Weights of a small transformer language model.
Size: 13 layers, width 192, 6 heads of 32, vocabulary 1024, 11.7M parameters.
Training: 522M tokens, 7277 steps.
Each number is 50 + 10 x the weight over its row's rms, rounded and kept within 0 to 99. Layers, rows and columns count from 0. The size before them is the row's rms in percent of the matrix's.

# layer 2 MLP up, 1152x192, rms 0.097, rows 756-763, columns 0-191
102:55 40 38 50 59 30 42 53 57 58 49 47 30 50 63 58 46 47 43 58 63 68 47 44 68 42 47 46 60 61 59 57 74 37 43 48 58 51 50 49 38 48 48 45 60 61 48 46 52 46 62 46 42 42 47 32 55 56 28 48 46 44 46 47 53 41 62 65 57 39 49 43 38 52 52 58 69 58 37 48 56 44 58 59 57 53 51 43 47 34 36 50 30 46 51 56 50 49 62 53 49 61 29 71 44 49 49 45 51 52 39 62 46 56 51 56 45 56 66 69 51 47 43 42 53 47 61 57 71 42 32 44 57 54 48 60 55 33 61 56 61 53 55 47 44 37 46 44 73 66 48 44 48 66 53 46 57 29 53 45 31 35 44 37 51 72 54 62 51 68 42 63 51 54 44 50 22 50 32 38 57 68 54 44 38 51 51 22 45 49 41 45
092:63 47 43 49 47 53 34 48 61 64 43 48 48 41 52 47 56 54 37 54 46 63 49 49 42 53 70 55 44 50 40 46 44 50 37 44 50 58 47 65 50 47 41 28 61 57 54 62 43 57 51 44 51 44 46 48 37 39 54 46 60 52 36 44 57 49 55 53 66 48 51 70 69 65 49 21 54 50 48 65 68 49 51 61 50 52 48 41 18 31 37 55 40 27 59 50 46 52 41 27 46 55 51 55 48 69 53 43 55 69 34 50 38 47 42 33 64 45 42 36 56 54 48 59 48 36 39 62 39 64 35 67 64 49 42 66 42 49 44 40 60 57 58 47 56 60 42 61 79 53 32 46 48 53 58 66 61 52 49 43 38 31 55 45 45 42 49 40 47 49 56 58 71 36 61 47 50 47 45 51 52 43 47 43 41 42 55 72 47 59 56 53
118:49 41 48 39 45 55 54 47 63 54 54 47 53 57 54 33 51 49 28 55 48 41 41 56 43 56 61 34 60 53 51 60 51 40 50 57 44 56 60 39 40 53 61 33 32 49 41 57 49 40 48 61 71 49 49 52 66 34 57 54 46 57 54 60 57 56 32 49 43 47 75 61 50 52 44 65 70 70 51 56 60 53 44 57 36 66 32 45 57 40 40 55 53 41 68 51 69 53 44 51 47 38 55 71 47 58 47 42 49 40 42 77 60 67 42 50 49 60 45 56 43 38 60 57 38 49 32 54 12 45 52 54 53 45 46 43 57 51 32 59 48 48 52 43 53 66 51 38 35 51 62 59 58 49 40 49 34 45 59 48 49 39 57 35 54 50 55 61 61 44 40 41 46 33 39 37 56 59 31 58 29 62 50 47 53 41 50 50 37 56 62 46
086:48 50 47 40 53 63 52 51 51 48 59 46 61 57 65 74 54 33 49 32 44 46 57 40 65 45 46 56 48 68 71 53 54 56 45 41 46 62 51 53 42 50 49 54 30 52 32 57 64 28 61 33 50 63 62 46 58 53 55 64 58 48 35 68 56 38 46 42 36 50 55 49 46 51 45 59 42 64 56 61 60 45 45 65 34 61 48 65 49 61 42 34 57 57 49 61 67 54 36 44 60 64 34 55 47 46 41 73 39 51 56 48 58 41 60 44 62 56 43 52 56 42 46 57 44 39 43 45 48 60 68 75 44 61 36 39 28 43 40 51 30 36 44 56 64 44 53 41 39 33 58 52 24 55 52 36 53 65 57 47 43 54 63 60 60 59 43 41 55 50 51 55 48 48 56 54 56 57 47 28 49 58 48 43 52 48 53 62 31 47 45 41
097:28 55 37 44 47 42 44 51 26 61 70 49 64 59 35 61 62 50 74 52 70 64 48 50 41 62 42 54 36 58 37 58 52 46 47 41 27 52 39 57 47 57 51 53 52 38 56 57 43 48 41 46 60 72 51 54 70 46 41 36 31 35 41 52 39 59 46 59 52 59 46 49 38 57 34 57 42 48 58 55 52 44 38 39 56 44 61 43 38 71 45 38 41 38 44 52 52 64 60 43 44 60 50 41 58 63 49 51 37 56 60 45 52 74 46 59 49 36 50 44 34 59 55 62 54 61 46 43 43 43 54 55 38 50 78 36 60 53 36 66 53 47 43 63 46 46 47 59 60 54 35 50 47 49 56 62 50 44 32 72 54 65 52 51 51 48 63 62 46 45 55 58 53 39 47 34 53 53 51 50 40 60 58 56 60 48 48 48 27 49 30 49
104:36 67 49 56 62 48 59 33 48 48 59 50 45 53 62 61 44 41 57 37 46 62 54 60 58 48 49 40 38 47 49 41 29 64 51 39 49 51 66 63 31 49 46 52 55 41 39 63 61 28 49 68 42 58 72 53 34 57 53 61 51 48 43 40 52 60 56 38 47 45 73 40 60 43 27 68 53 52 28 58 61 50 42 41 39 44 47 40 38 52 39 46 29 50 63 48 49 59 62 43 43 51 52 53 63 41 49 54 40 41 45 42 58 42 43 61 56 51 40 54 51 56 54 34 47 45 48 53 58 45 63 44 58 58 64 43 29 52 57 58 29 54 50 44 35 55 48 53 70 70 65 46 33 37 63 51 51 47 69 62 61 52 51 47 66 55 32 58 53 55 46 39 52 65 53 50 43 45 58 41 36 41 51 37 38 38 49 67 48 66 44 57
108:36 42 57 37 47 39 43 35 61 25 63 51 52 42 48 52 47 44 49 42 50 58 55 50 45 59 82 41 47 44 38 58 40 54 51 52 62 40 43 41 41 49 60 45 53 52 59 58 34 43 38 56 41 56 60 49 53 50 60 40 30 57 48 62 53 59 59 73 52 70 64 45 56 48 66 50 53 70 68 40 55 46 61 44 25 49 51 48 46 63 40 48 55 53 58 47 52 62 50 61 56 41 60 41 45 53 47 43 38 42 44 71 55 47 49 32 73 39 49 44 49 57 59 48 33 58 40 49 48 44 71 60 55 53 49 54 58 42 39 42 53 49 50 44 36 50 38 59 51 42 66 49 52 51 57 47 48 56 54 67 61 70 49 48 46 37 32 48 48 43 27 53 46 60 35 41 49 54 45 48 32 42 45 48 47 43 35 27 45 71 31 69
105:66 41 46 40 50 56 56 43 56 55 38 44 57 56 65 46 58 64 48 48 46 56 54 60 50 43 45 37 30 54 39 40 58 52 51 49 40 48 40 17 59 53 48 60 44 44 55 53 40 50 48 43 54 61 69 54 47 68 60 32 43 52 27 33 61 52 37 43 54 48 64 81 57 50 68 32 47 35 65 48 34 40 49 62 40 61 57 39 33 62 48 43 61 54 55 52 57 60 44 50 36 52 41 37 54 50 42 49 41 46 33 37 45 49 74 44 58 42 41 71 57 54 59 45 56 48 37 66 52 44 51 72 38 41 47 52 33 51 44 51 46 57 56 51 49 62 48 50 64 47 49 77 62 54 62 44 38 43 48 40 48 44 59 49 64 62 72 54 62 57 49 59 66 50 59 53 37 46 53 47 56 58 63 39 50 48 55 39 54 56 54 56